Weights of a small GPT-style language model, trained from scratch on English Wikipedia: 7.26M parameters.
Each number is 128 + 24 x the weight over the matrix's rms, rounded and kept within 0 to 255. Layers, rows and columns count from 0. Numbers have three digits each.

# up: layer 20 MLP up, 640x160, rms 0.0958, rows 436-517, columns 80-159
# down: layer 20 MLP down (transposed), 640x160, rms 0.0469, rows 436-516, columns 80-159
up436:091135079126149156137137140129140120129132109120107094117165112158146179096118117122065143161155135122098149148145131126130190128139165122106105142152160070118099141154155112108057133145123087097072171128125134099149187117136127106133081140
down436:113128118142131127106133128152138084112136157135096122151113127102108087124126115109123139163098120140108148137160136093097144110126122124187118115088057176117148134120119131127113159172123175145157126096165142173091190136131156133105110133
up437:121055110084111116108147109176140134108114164152191162162159132115091121080150113161106114126097140141129115123109114104097159171122174147094123124143093107132131156130109157118102087130153135136167122116115139116123114126124127128115156114
down437:121129099171130160157164094107173139144103127103075149148130164086134118124154110106136176190140129149160122156146158147132099094124178132117110141125088146134180129134119115154165099111152142129122132137101081125128130121096129136122126138
up438:112132132078116137132154150133132124168105136072132151138136073106126123113134160126086147123164125127154145157123143134148143122139145149113169114109154102125191188184109158095166143083115128102127117138111136125165098111150128141121155141
down438:172106149117155124099154137103131086145104154118131138083104093166116122120167096108157142142110149146087131094122154175133111088126079140114149129107128144119157124119119104138092150170154128136162146169167124109117116105110125120171145133
up439:124150114139128073160131144158183104117196153129135130119149126122123134125125110154132181131134171156135087131151115156108145195118110098139157103147129096176153114091105166109091105169095159113143130163128148104152125127150150147100150137
down439:091153095160143079109103141110073120140081119118174087091075119116098094148116159163117130136092139095133106136144116101197132168128135135127134119094073122118099134161121140110130128137135122124143147131114133157174118115117147133151103155
up440:157134150143165119087128141089127105116123187112116145100094137079151105135086146100170118181143141101115125137205084141095120132129148113108127070123091131102111168134120169175113112136137151171145067163107150117120146117131111114124095119
down440:152135176105119135066079087151134109124093144140089172140151077120125109121161116136083120127124167093172108146089159143082113150088107186100132111152112150099093143125121143092142085114120117169183150105155129092099144168120110128124159093
up441:086143152117138122138114111119143137120061119106122125081150122126072129109088136135072116153122143123123138150163157122122138153085141105128104110142147100162156121132131154161128121102130108162131125108114172137147149135125142114161122167
down441:120151114101114123112128101091141139164159120118127105154124113121100113182132105150125123087124151097100132080140113179166140086107095171132138111104149132112142147114088100136151077126121118179092163141093110157124116139125114133142119143
up442:137128139142090105105131155115176139125140102164113132130150103116123171147157160108136086114125150128090097134111135108091136124100146164174135111126166102095145096153136125105148157113137104147086118177101147097162095136134110131092099106
down442:080127123163108136099086099163142120124132127176174103114097112177158123138120127149113097132103127083157111116155167153139079130147173121100152128141122134123083118101140134143091160124126124084134122117132102143142139135125129091138089105
up443:161160164143089153143111131139086100119157095150151161142150144183111141120112120110120141096158122156140136133109139140094093094104154115130094113138141117123085143137100141138129143145071121159163138109137145110129158126125086131116125106
down443:125115084130140101126149160189156125100129114126136136117107153181154143103166084089138130112175120129151132161107139151124116093099134143160139133136114110130132126138152123124118140108151125135155144145144135136128148116119163084118152140
up444:091137106120145124168144144158159138150148127151122152139111163097108100143115129108121167087104137136130112169150120148193137145092156143072134140127142082128125119153108144110129115103162111095144126118123156126122114135125144177124113160
down444:152137115154057173159135134118122116117150126121130088099142115159100143126175126148104078144148118114110145124088163122116125110121130127155136108123141140124098153123132105123134135146149124063122139066124104122144137091123132128117169174
up445:093088094140083140131157083113115118121144128069104117112151111105164122094128086181151130130105164149108155144117166108133151129116122125104108162142130116097148150152161124141109121078080124142157122119181167121121072142125122105110158119
down445:132167137112138144105155097066180148123176139135094102158144089138157085147115122172116164093144126142147138123157128098126120094075160102139137063148137135135140126126163157107157132134126136130098100124097138124123157122135066121106119114
up446:085145118120158107149149121104134141084112108115143142164141156132143117095119168139135112101166136131106144129098126162122098138100134108130137130119153125115154149120134090112140138145118132141134120147149159144140120104126114161202118150
down446:129097104165123162092157106182107148128152152070128081130105146107145110119140146162133104100147133126136154133132122144118119144115134104112089110131110131116148155128139134101115145180114169134106142126078161117114117102129138147163113109
up447:141127130114135155194149101112111125132104119093132161122070100093128097138144108111119115133143158133109138094140166126129072134113116137131117117098175079154174123112128133142120142095137163131128157134101132160134163158120148099126151138
down447:089132117146131097105139115138138134112156105136130123114152136108184114105130126107117129137139150130157128187079141112121140146138169139115101094138109128124155192146119094101124135110120170136108088118140121120116138115111123134169125127
up448:154161088159107122132136154090088139145142160128152129104134143156112095118145121105134151132102074086133146144102119130126163126129124167131145112126125073102148124133141154153135125063155150129151128140145099149132108113144165143088090131
down448:130098159141186103143122160111141167130111093111107122147101170143145134133108144113172117136107144166139123151106140144123165110131175133181129107115087181093134172136160085114111116135074128152160119119167123135140144146097140117131098110
up449:104105117138118090109127144141150125137182151154154162125132132102096110153136104123130137122144157148122092138149148136100092135157135125138109098133178112073163159143095131133104128121111136116143091177115136091126120143142124128138105103
down449:102142135111098136159124114085097142108095091092156127142163140103116151133132171132147132134109117126145178093098092084153179134125154094103126100118102130148154126114117115124108134149146144132121170124101168148105163152115140118092170108
up450:109136128130102141138156125138145145126154150135164085114104109142133103147124152129150131100124172113145128170088114099140112128087113116114142162164125157110132136134082145157119089096147144158174110123108129157141110162117090150117126124
down450:136134110101121108143151153170100108120144117143099117162113089121112145114132108128134161096171102156130091126101114125159105124125176115152122125131140168099106095113143114120076130133128139112111155095134139112113137104096144165084112158
up451:147115139125109145118113148081139151117106105098137118127116145093114109186118124119159094072124092142128117149136132136159133131150153129109100168140136123113145100174139146149131112132133127122142112137178126152104111120140131092163141141
down451:096115146139161156121131084112154170115153156149153164130162146124138142144103154142157126123122088138142143113093150078102081108150091111119139087154137137138155140158132140123126105107130094088077155112072108092148140141115123111090135109
up452:142129148172139100115142106164130109123130082162132132106147094169128133126142174116118094139162152101127137150126183157127143149128101116130126110170097095101128137164143124113108140135200113132197148138126158103115122145132129132115152151
down452:120141122113169138120119128179108168119145117129137125130150132182101093124124154159091128113132081079122141144135108111133093153162125113134181133153097125127140117139120102144113100155109118091117114128103121149154117125133081111110101132
up453:093093126089131134121148172108150127123082113137123132132133076133100123121098130113149089127096108134117132129156106105124135100126180109137082117093104106168153112114106128150115120103118139126153141156122139189131108098157183128155127135
down453:131144155142173149159118081120095120100156090135111151131087114124128127139077108137130154175149106146132135127131106146110119133148129105138112103130192186083113114116147101124125130123113142133109154106138122093101154149106092126120115092
up454:125111107111099125122171127108129132142128149129139149109128138101104139097081095117126069118133110116121098148102090145160135115133161133129102150121139129131139154145086093129125133121128115173087112111152144107132100115104132182089138120
down454:136178150113153152121134161116112134115141115158094147122128160139165083157132139143139150117146125152126128122162133129105149112135081107138132142152106116123139165139157115116124145112119112106139144110102111128132138134122072113149131145
up455:116144165150136164150135146119139139141119167116124140083138143086116123164127132138102110154156125141089129123128101138153115131104095144140103140136124135092169117107111137113155132099115151147149123093094140124127067106155096146150148151
down455:148128105116078116090128148141138089129117095149137129149139146076163141111113127125116122123127127132104184171112132142117097138135155102135116105103127155138140113121103130121115157125148102136125125148166151108105155128134114100100117123
up456:137139135109116102114122147154126153119099110127074121154131130146105122170150141162149125106143133149129113139087167139085132103136108115110133110114145080149136182147110144135069145126131108155141113112142112134141124103157133113134109137
down456:127122123115143146141118128175124100059129134163124149094111149115124117131110103145098132182095164134089120167172140155117151160159177125150108119148134114124151077129103138112088097125116138128130108148150136115094160121114105144141163113
up457:116128124132172146168122165162118106152151117154118081099168084166133100158111113122111113111137153139111132119128142124158111139106116141169104111126089095106120095113101102100077116124122136178129095115189123120115163140136139117126105077
down457:166103152139130108132114109155145126090145160119126163128169134119141129098174088116089058132099131111114120130087153162119118151167097131168144145144132074113121129134101121148126158155117100094114130084131133166089167125139114125140128133
up458:129095165135143135120124135100063129101143141121162113152134131114144133171062131098104113131094188161136124116099138138075136074108102098106156137115136122112130171125097120068081102138132126138134119112110120134095154164104111138125097134
down458:093142098118124090146129136149108121130127136108145121128130115145169143090126114117156096104124120104181127134154098160130124134135103097072140130109127104150179114121110143112139156156158154108115149120135119123114154102172111095102142140
up459:131141158120145126159113122139128081074131115124155130098127127150091180140119161115089140109092130123140113135108100151128131108152120141114083139123099139175117148142108143108094139142126131138122092158155170147112145113098097139104124147
down459:150131123125106101108123118170150154099123096168118118122141129150158146136142103109139145137131149131151117161129141168094127084159170127136067179120142137095061129086154130108148100130156159134126108147102130147160115104175143161109124147
up460:118131150102134130162166164102126135089131080109135115123141111142164157120140103095171097131152091117138122121119124168129129126111155113148151131119140170074118119131124110149127077098149107089121135145107122139131108150160100155098148132
down460:177116135133129137095118114159123153122135106215112170109092150135114119108111116148150117149109124173133157125117122090163090162145092118156106092128120093140148121118114131110113147180129114121128138135089192153146127085074131092145107103
up461:116166130088144132165140161128151109157108076120094113133134115135122140124153111115135095133124111175126135121149116111142102132114092132109160112104126120083095120091146106136175111156112147112122115146158100095143118138119161117131120067
down461:118108103178099082124146155124134152110133128138096123107146119097140138144129128175134126109150082107116107122194118168131093119140122200141180155157121122095126106138154160131147126090129080146119065147127173096141114092133102140102116110
up462:132177131168072126139116123085122141119119169108189126130127104111142118122159135145096098102115159132141149133170092158107155170158089112077097110132170123146120125147140134111138164118153186152150125076116117111128091108098131154116140127
down462:145122113128179134119157116127155092134139141096137134114153092177074115133122110138139149149138092119112146153138127113138123167134087118155139157113142138072153144118154143154086078141183119088166135127134088117127161126107092146168173110
up463:127148112145169158190156120102103145086127141095105148146111119123076132135159127148085128122101116119078142113114115113098108154113089136114162095136105133087163140095130133136156153126141108098119102129167123140173131156140145149129110134
down463:113117133136117112163115146218158146168120154128132131125124161124168122103126118089098131150136140115118117064130141109155119149152136151166073146128154143118108121132105114132093197114117143139109162137156110145132094108130103121140100189
up464:156120160131160100134181117155146131157142146133104191147119150136102120122149127140119110070147121144129106125116123107116115104119138143126120119119126107108122136091097096158111110150114148120181107154114195128124149127133147112106175098
down464:087153128083116135148126110113141163111127130150123153091138109125173136132124157074125102151120110126176165127150165113129118112127107093100135127090129143112137146105145146141177181119138124137080156149085086117148133105152123133092092106
up465:081152126116120135097117152134095136179115094133115172103123140131095168114133136126107149106165112136137159150127139156137111118157113094134118134150134093143094188145136122124141167135134113125170112100128161098112114108090151148103149097
down465:154165097112115124119092131149134140090177149142119148130090144100154129161148141153132134106120129148083091108129114127117155123104116129136131145099125145111170091150128120117117178145118144074106149156157118164101133122130112124072157167
up466:130127173068097124135166153153103076125166131125088109123173151116106122125122121152163139120142122108081100174147142155090093120120133123140113134133160122143155130102156122146150097106096117159118116121135141106108172120142142129070113103
down466:164147142145153095064115136140153117175118102141150145084089131078156149152139119160129109129107164137106149115142147133135133160154118157108108125170131135144165141179136116151128103144121167120097120151135141080127086097107142149135139158
up467:149123169134174118149108136096083098148134121093157092160170154144121112129172147116147136097118130156096097181112124091081127092137101107097177116137135098106138083138112112139093160120147108134109125157099136123188162135138118133108147115
down467:126118114097111139135139127080154156118133064110129131137162139157187168146124165100079155113141110124147115125137161115119103130113144178135096127149161143123102129164143168190138152071113111169140118130123122117113124147081155145154137130
up468:133144083135127173138099166108105075138150113104154109163119116095148137099169117165132150138138105122073121140130157189164129096132135146123094116131064136101093129113116120126114132135150090146131089117086192107129142149085092143101127139
down468:114087144131116090173106062111153138111123124151140127155105186124091137160138122137094141119107066145155110126103127144091169134128158134091154129106116169121127139134092145144128093185127098146110134131117134139128145145168128158184127095
up469:127143113151166170148139207167134112114140117156122143130101101127115111163176180110132099082139115143123137166133146128117135154098165082145118159149162093104139141134120143137124117128122129108151121118134161080122190121138124097117165090
down469:103122127148095094151146151135120155135156151115097133128130156116117081145140167140128136149116111112107101124178108130088169115136116124066128129105152106102103177142141169093125139145135136103129149115123121121126089153126079130157098084
up470:142154145145163190137104126125163111111139166141153070099154114144100129150119087104126115115131079145086093117066119134135103108112121156079144103132142096107088121088111177153149130095116130144188139075096145129125137095137152106155121126
down470:125084138110121141157136129153118122153149109112159099119153171124115108114101166166121086158121120119143117127149135117103130146048147117113168104093158144114163140143144112132144071126177132146097131133156139119095081116120138110134190108
up471:091146155090145107126139141115102155131126096156142158131118171163117068116135155168136104149161163139125120113105125144113157169128115159081153133150137128101097177160133117102129135100100113146110100137107143123128115127123120132107115115
down471:138090102152125119116154096130147142100164185120107122129100112114096109098104152141118109126133135151140170118156102107133108081141125096126136122105116148105192109123141138153152073113131123103168136156136106160154133124139134120190117159
up472:152150135111094119118134118082101110111129105126153139147094124123125122138141117122130153111090083109138145141132134103109135132164145174123091137141122140114153138096131127123102115146084174149167174154147163090139108102106161119109150153
down472:113125121135185133086138096101153168105128121121159084156132141148120100111107127092126152121132139150153164148080093137115097129180171172134142124113114116148091117094133114136138141055190155145105089157146118113130125120117097128125152117
up473:157148117135133180150150166139158090127113129113116102084129092118131145128127110067124127137138156124107104136129131107164130144129119155079168135105109133101148128132127123121126104072106161117135129119150108140176117163148150137096157118
down473:134113095110119155131066143129175129121137152113104101172117164096143139159150135141142149114140092147108128128099170135146110154098166132124108086150123135119124143132128147092152110177115136112079117168138148104124093121133137153137146130
up474:143124116081077134136126127127165142083119138118138188155102093124119152139184138101107153120130071078103108124133154120143096100183117160110133180134085125091136122115112135122110148124121133124197091166095106103158190159124083123120127130
down474:151129120133117110153158131111144115150134128132156116130093101113158099188110151094156108130117081119163108107113155171092125134125141117122119121092105151175109126110117130137139143159104153172129121093151165065059171135110142122145147108
up475:080134117139074144107115084129167108128125156124096127110120152162094083123109101150125123132095130138140114141147120121125158115128080134127119096118128095171123121167154105201131127084116133088145143115104100122175099155125096129139118134
down475:117125141140149113152135143063111129149137132117105106158113134167143171127123145151148148118132142142124148165133094138123130121139139144061090132159155139128060089115131106091134108159168150130111081160145109170086114163167161063135124083
up476:123100114130106120112130095132142128132096126125131095133110108133164108126101139084148134154136133109096100111126142121149128135132123149137120115108076106126145125157167144130147125125153123186090152100107121145158135094102111130119158145
down476:120156139142114099169139150134101136090131128098115132123118120129142149130156193102102091128145119166140110125126150097138135116115114101145134178156156112145167115099141134134176067126093115115156122123040071148117134106126151131150128152
up477:143119139124114103125171146106119106136142137129126132178153120111129104125122151164126145127126143118117082160114124149128089143092127147110149170158103095107138148121146108173104117096159149117121082143128111125174160133116137116124130111
down477:116122095127168137099091114147106144141131146097138113159118125144091189123140087124152132119153141176114162138107118127155111115149145134169094142129133102100152113159113115093153157148138119136128138136131124153148115121111134112136148135
up478:081148143115094103118168132087137131129118147133109126133137114128091131108161093127131166057089095103149132077128156165141130132123159087146112158148133137109127120134112141110118113131118138140163132156142135105121099111185116140112123117
down478:162092113089128102103121154162109153149108127149117121133156154118137095126135113123098092145140181159133137153173195124112132139113127128169112112163109162134143136143167131142130101076134090117143147089134103140114136127150153117144105137
up479:156128160080177154100108108110108181131128109133127105152111124145064132132096117135124155112107174146118166108115129096140122122151088112102119123134139104100125127136187117133092110131129076121139162093151106108160108136116085138107111122
down479:095100124090128123146120123136116122126157124158158138158131187110098144098142149139128098135126153144126146118085152133118091159115187140081156137108092136109144096122069168123106048118126154146117147112115101114127161104128179149173127103
up480:163135168115149144135167170118081124110119115138138132121102122156086099130103118088117125141125169152156113099127148123098146139125106144155136133119135115132114071155157137098139110086157131101115123149104149138106131111120186164125077143
down480:138124151108160140123113152131139118112144137122111130115153154150105086133175120126101116174107091163157108155136136123140155168171127101110147139126126124141117121119108118135140077110100144170123141144110152160152150153101138113115115098
up481:109122118131123129108144095080112171145110108130127105111122141108094089136101061089148123089103142129144154115140133152125163189154176127189143085136120106079100118137133142108082131092132172104109136083190150097129138131125091117102113116
down481:121141138110121116113145137154125127078138153090120151116130098148114142106132144128108094129129129135116140082056133140136188086124119133175158090191150091144107150109183085104150109112135162077151100130122119137076113127138128151113161107
up482:164109146101116147136139105096198109127102117103121103141118135107123123156164111104140105121156071110153147138097181124079160159132102122110123122120116141118125142135080139132140140080099165151130103118110090183114134127131183118100154156
down482:109160118098138123129117123097128176119093114131123153120155116082105149094080104135132135136132151140148136139127115142170115093100144139155122168144114115145118103119146128134146155132133099141105103127146145098135136131129085128155145149
up483:166137152113121141114154124116129088120094155165119113157143137121100138079136112083117107112123082171123135158145159136113121126125095121112110153144123116154098131116149139139118111157181069127169092132143130157138068134084132124083129119
down483:140111094152081111106179152173149085088142107131115137140126117140144120099106173115171168102129112118141134112141112165126132159144151077122099151135142122134107144123140078170100114133170115152129137146156061180097118134122128124164127144
up484:139164069148077123119163099116156123138106131149114141116128195124141105120119111118121106101136145124121101144148134158142156154126126154140095154121120172104133120114167169091120105158114123142152166121101116156144133123134166102123128122
down484:157135099145193179122131123139121144102134111144125132141146162170095120112151103147162120151114148183117124099151117112100122126130145116150106110115140174108154113151114131166100125106146137091109121113138144142102111121074108150125106141
up485:133142097115171136128124108100080145111125118124146158105113108160134134135113147181119104103133118149104125105122130120145132098125137090111120103166146145173111150113109136135138150103106102145157144118154158163135098130160154180071133140
down485:148106131119126099126109116153066131133140131143188156141124125109084131156115141154162169121117164129099158102098099135153125099124154142101168105151129091092133157155112086121148102133137095156092156137079125128118183178134100116145128125
up486:085135088129093105158135138126111118157128095134157102139151128136089107142122148103159164106107134148084119128191076141105149096166178138104090126095156115104125122135132135114136121118112154115123139113144157125171126136126078155167142111
down486:129139132159174114122103098138160119155121152132119155146167172126133162147084142105145115112146143147162126151102098150107147125063113159158148123089135105123079081129169103128130084121112097145106135118177110103120108127127150124135126156
up487:129138154141124104088108103133122159117134117161152113112112074069157088124131121124114102095105121120136103125121126113118137149188148092154128125111060148091105107132091160186167136131146125111093162153156115133095121099139071127081061115
down487:088171129171095104186084123099185146068117120141113157164181088159160098139124113114105140121152139193117124144105112153147107133123131157150146138102102070107135153126173192090142107178110150135123125154143112137099128138148102149104109080
up488:131102090100099082102149117133082130094176151155145138142124120163126103111133150134126125125125123118157113144125146129173127141119177095136129129117114107097138139160090127123108116151099103170133139096134180190142145160142134121158169092
down488:185124137114101101095104129162166154106151128110131145105085121046172149099107120122197124082100138145202122124100139157149102153143155099133145145119107142146124138090138138143151118134141081124116104153160116115143166132142098145101118100
up489:124135100120153122156138095140176143152135155120110149118140126118153091077114104119124118118082121119143124180138107156089126144124118157138066114155147130146122123119145157154184157100135135139113147145116165166090147116075140132122155144
down489:156123191143137152133189132148154115102138145113109151117140140127102153122181133145122150146132091128157099122152157147109143170088169125125080150159084108151112161132135138108073164120099109087129101141100112122121116128146105105134126121
up490:150103161124123127145096124094122096165118145164136125119170119131157123141110137104147170160156102160131150073173154163129135115157129125065136137105132141139117177131142172116071163117106150115119139120146142107089153121095137127116062132
down490:114137132115142129127156122136149118146141067147064159147131118116150107128149124142121131106189185101077137152149151166153153118152115147183119091123117112092090096172148063178080118092139099127108132100148151172134123129160132142112161161
up491:146139150146074106179087159118189142131113121121132115100110116093144131174119137158113111122136133108121115107094166103123119151099156128142138166138120121130101167118145135148144130081099131142126118129130166128110092126117104139152149142
down491:147110088126129111110078110164124142104106158130079123167109079115079137164157152140118105120132132126119163107132125128104135125121117192170122122162107152116131136124175101120131151126106115146184166117111118135134194121147163166113114150
up492:139144129078110131141134144141118151128147117087141101133138139114113108139101097134159098134136156134139106108142098140136099124141115130126140111118121139115122155113138145157141182132086133096113127139094123103130096129118133143130154184
down492:101100143183092118112150090081111122126132135134114137137141174134133100111123136105107112159097137104127129109120164164179125121157110157098130126090114150124094126128121152113101106110157109116158141139171102152127165120118147150093110135
up493:118152124082158120146125166127101127143092087151131116102111126176169145193128112098118124158127122110103093096173107141112176126193141102153092139053143113140153106101114144163117100088106145154109095131147111136075074133163108116141179139
down493:136146133113127033122094157110118098172139155097131123174094150145143136125133120095130142130124155116130127133113135137096170152106190148111148123135152121103087137123119149153116186155153164104070113118086143167131120104122153114168157114
up494:115155137121104132117139117118165113136107117086105129138136161133155118102170123113078082154170080158120100177167138159145136120138150152152103117121136164095142101095132151162115134107119122097139161100140127111143142139130128126086169128
down494:161159158109142125114136176143142132138112115140169118121099116118097163082165113164160130106140126093128128121129106137127140167114138112095159096146146093141127115164088123141119115129091128097136106118113140079117115128145144132136131090
up495:091105157116155088124092123158167115149131182108160125165103146106133174105159145140139088111098148096083109131142134146104140179118191128103105145115118114078115149151101122154114123091099135118159095122119084122099091111167106096130121104
down495:147162138149123120090151159122101063140170118113151164110122162135125113152171144086142147102093139143137112100143139126137145124120122121131152114120077140153160124125155109150089106137116112096110116136119106133127140138066130150092156167
up496:124142132089147117143064132131112128136124162138145118146082148134132131111108114124107111140121161080125126132114147176169109137157130170141095154134125116108138124143144111145128151124169120102143127110147158169148098117139124161121119127
down496:125114128132172145099139135146170159102118133107160133172179111088125119132147160137127129140119178108123142150116127138077140137075121149119119144125147132140158092118132107113182106174150149146124109110104134101127162122118108122139126125
up497:105155150117098129124102153150107102132123138050135143155137150124142154111143164127148103119128195138128113125156139131144134116110083092145159177138099086121135093147120137156148100133142098125171084074149141124147154113163103126135107158
down497:125131152130186132149112139062096193124166164133122115190191117130117138173129102150105104130147135089129131113114103147139118154131132138144117130087128117087103135107118136103098096110101162138081134149127126115134125156142136139113110127
up498:120157137126138148123093133137125123144143142134148091143117130108117087143115124118128116096116130098132105097105133111189121124147145120096120110160160138167128156132118119129189100106093128088145125126115136156116101166150109128143117107
down498:131117111118117122141130128117124137128142121108128113102099099130115117118142154108122102145114097134106133131131122147123136125108107118167117154123117074097151117119125112139129113119153146105106127139144126129102136107103137131162157137
up499:145148099116093155149113161096140141143126151159151105116100107114139091127090176142164146104124117112140118117158118139119144135167104169159145115128144147107094119154118155099107087125113117126086140134107116136154089102120168145133134099
down499:107130152157184115149105100130117120146122115153149085141113164161131138091135117134124079108081135126146107131164113114175132169130162093128146088123146127135134114101130164130078140134105121138146128144151137120165133146147145091131135110
up500:139157128099115122166100092127120128177137182137159126130163142113155111117110155132160116083131117099085121137140092139091103127119151137147138093122130133118114189109129143134136135154116138103122119108089125146119108135116161136128171124
down500:138114117124160173140165137080135147048136128133115157159141110099114168127125146141133122155142137135132114150113141127106104163135125111101152099163131105101099092146087135120100121095137111160116139173102107091152140127119137149141102114
up501:097173165121150114139103115123114136161122097129194109124126118134146183157133154082129096102122116121094167127070188121130126120095123128148137117100134136111139153128108099119173109127107108139134141119154095123110110117101155143072140169
down501:157150117130137136074108128158112148129139155106142120100183084113103123089087075143091164155118133112156096126118105113173103151109161097171095107107113143096121122131109121117125135157139159122143090123144151123156136102120123132144193100
up502:114163118132121141125158159107082085086150102108117123108116098095116137107129115152084135095135122097061082112155085152148097164079128120164150100128108114120122138125119108140137109121118112094126125158170116163144117117114135135122135118
down502:138113153106137092147158114097193130111158128170138097122100139158179118111143091096143096159111099125163140137102113170090136116128124125093106134136149172124177087122161173126131093125130109137096156122100135092133122125149089148154134136
up503:109135142129142088112161123126093132125136194140095128176114115118165126136199173124116156103089156132064138161145130127141160142134127089122118112123103094119107103147097137174158117129148107120136188105176100124148083159127111106121150113
down503:107145100118110148135127131088131115152127139100090123133150159136132129148184101111126150135132178098113130159128138144164155157109160151136112157124127112162103149104063129156136112126098130139089138097121193132105133122113116113120104135
up504:129147133121103145131123131136139049175119154103148077111140131111144121108135119124143096109082166122160123143179101150127187160119159133104120155113161111132086142098122152095168108088102153145147156104145116131124128130119072083154158136
down504:066101116152153141126103137136113135100133120131166082113117121164167133072103147141144141135156145145135138107151151171126120102130084137119168121097093102143171113116137094121131123130112134127108166142095131106107124123146154102082090122
up505:086139190111179154149152141145139072132113177148095137128132137131122130105129099128109108091098146156118145101160136124124131128102123144139121111183136146104155131107117143126094076128111114172130149137118134084151127145159155144097139169
down505:113122161174102107148121120126136182107160066106117136123141155106107150098124124133132083109175130167131142120129119177126146132123165132158147116122122131140095114095088137124128137161139113102102110150124101106121125122118126109116153150
up506:131114127204118097172159154157133138164133181121163106110152152143138093173103150154136127120145154167127137136164164113114086117141135186116136131109119119120116167142080156126095149111114087154116130157114132108177123142126133153092101121
down506:164122106151151114115113127067126108135138123129134122129127185123124125104114091138177081119123122139111108131116111159138152126097177118114116140128176142126139135127106142147078163160135132145150118136127125147112176130121191130118124063
up507:119087118136169136122146136093175114146166139149148131082129116120138085120117120155158109123150133091147156144149129094143118142143127103095135138143125130135122078166138132082149149110117136152189079129140125139149133176097157142110175118
down507:124112163095096135175099128116111164149136112117106153168084143107114130126080122118090078127100141130111126102140120137121164150111156155132113147155147162191145073108146135117055096164074151102129161147130146146163129121157135129121098155
up508:167096122130146125228215126105138127161119129119115105121154196146116096142132143151173121094152106101141103169123122111141121166104163131124151076112163139164159164103128140111115129137079042169136110130111094123088119149133143166088086109
down508:151098138144087085161196120065142118152100103097151097127130101125101091188121130141100125129125134182085127114191126173140148163164139136109129104063126174105183147143097123176146138140150096165143122162094120116111139145099161127109101032
up509:139135166129114164145168136136118122141131134121156124089126116147092126119118108159115107122095138140141133129093112162129086105161081135097107072120155145131142119114139159109125118091133137169107141106082112136122136176155148126128084109
down509:101150084118141101085137106126130121110119129113138167141126163129144109109151154123168102148134106110170133129106096142129122146118149146130138114110100144136125182104105137123142115136135085170093126094161122132139083161122121139145127159
up510:117131103125171133114074142078126146110129081165112140153153159135094147155122124147097142110117150101113113185123160097152112130110144146112126133117142157116146134123080173120132097110141109116114121144116114156148155132140124151125112122
down510:088141069096140124152137152147123148123139157128095133125126079124100124136129165096124143132142133089162118144142135116142148157111080134120110093147157090134128143130104111086108114131149119120110169134119094117149136114132114108109157122
up511:146143101137165127156123114095101128108158109113122102105132112116133131115106126117115092117147092137141105117087128200159120159127160113104132131123112091107147129152111151118133148168067056147136140132137093111136092128098096127124113106
down511:111115126114123142143184122173152116118109112127144147130131129183130112111156128140107154117096155121144162124121152110130103118116121185101123149136159127154117166132116108103121099108160115187125128127115104123142120105154110118122128165
up512:148156141089137139154086098118123135085133115120102114122160165132137139136079163094095117167157165156115083090130108087118148120134110129145129080153123121138128138158121161144134133105119140096130113098140155093111124134153135074112180136
down512:137135144183120096108161109152155120116135154149134112145143111169122103122093130158130091098135123126134140149097174104083132129140139111137095109120125163100119107146147139139102127117143142127132135095084095109137089138124147181149098150
up513:127142127085135122111134120102146161125101120111147089136089139118083078197177117121103153102103157107113116113096086125088142130147121105116137162125110129113110096108150185136114130168125117140118139136150150146111107131131092139139151099
down513:156146149132108088136117088134099096108130133152085128112184139112163150115139135139194122132127084141149145096144090173104100133096145154133146135114166127145112180123097123150170089122115114101129107113138115099128153144086161127109100091
up514:127123120063131152131168120122122149142169133125127110179120107098134142145120145150113126140110100116119115139089116170109122120133106110141084131120135105139134148111110119070104093101151097154128130083078148062109126115108160132106106150
down514:130102103102152117149073155134142134123155099122126173092127155115138121143122126130119145142141117145146154157145116105097147145149084178146147169124133143181153103139110080176079089101055127125145122152140147093151129143099107114096136141
up515:109163168146159112156119179142122134172129102136111130098130100142146130149138109133156066136132125126146078133144103101096143118095147148132135146090164089129164187170088129120159134158128081151134075150139126156169113136163110113141101135
down515:100095107090152092128105132130133159120139136138098131175152176137083125093134141124074151091141115089121153112124177167156159135147135146123103109134117144094102087160103121066108159144151119121110141135082122119123140104126147111136148143
up516:118102089162165121133092173086128144136119162106157123129123070169161118106129112118110116135115099106127122144108144155144173113105093172150124109106150129109142122136103105145139113062120129092129162125133117155109163120166118073118125104
down516:129100120107152152151153112137083144116123119130126104149139105171157143115143130133121104146122109163092109174144127140137120088121127101116132109180156136139141095130155168140097082103085151113102132156134120161148124100040097110175129168
up517:120108122160159086143115158115098152106122151116100138160163136135107119131162121125138108123087100099185119141099144154127121131135139091120155131142145106134152126111088086139120127125108155161142096077137146143148130151096133096157158140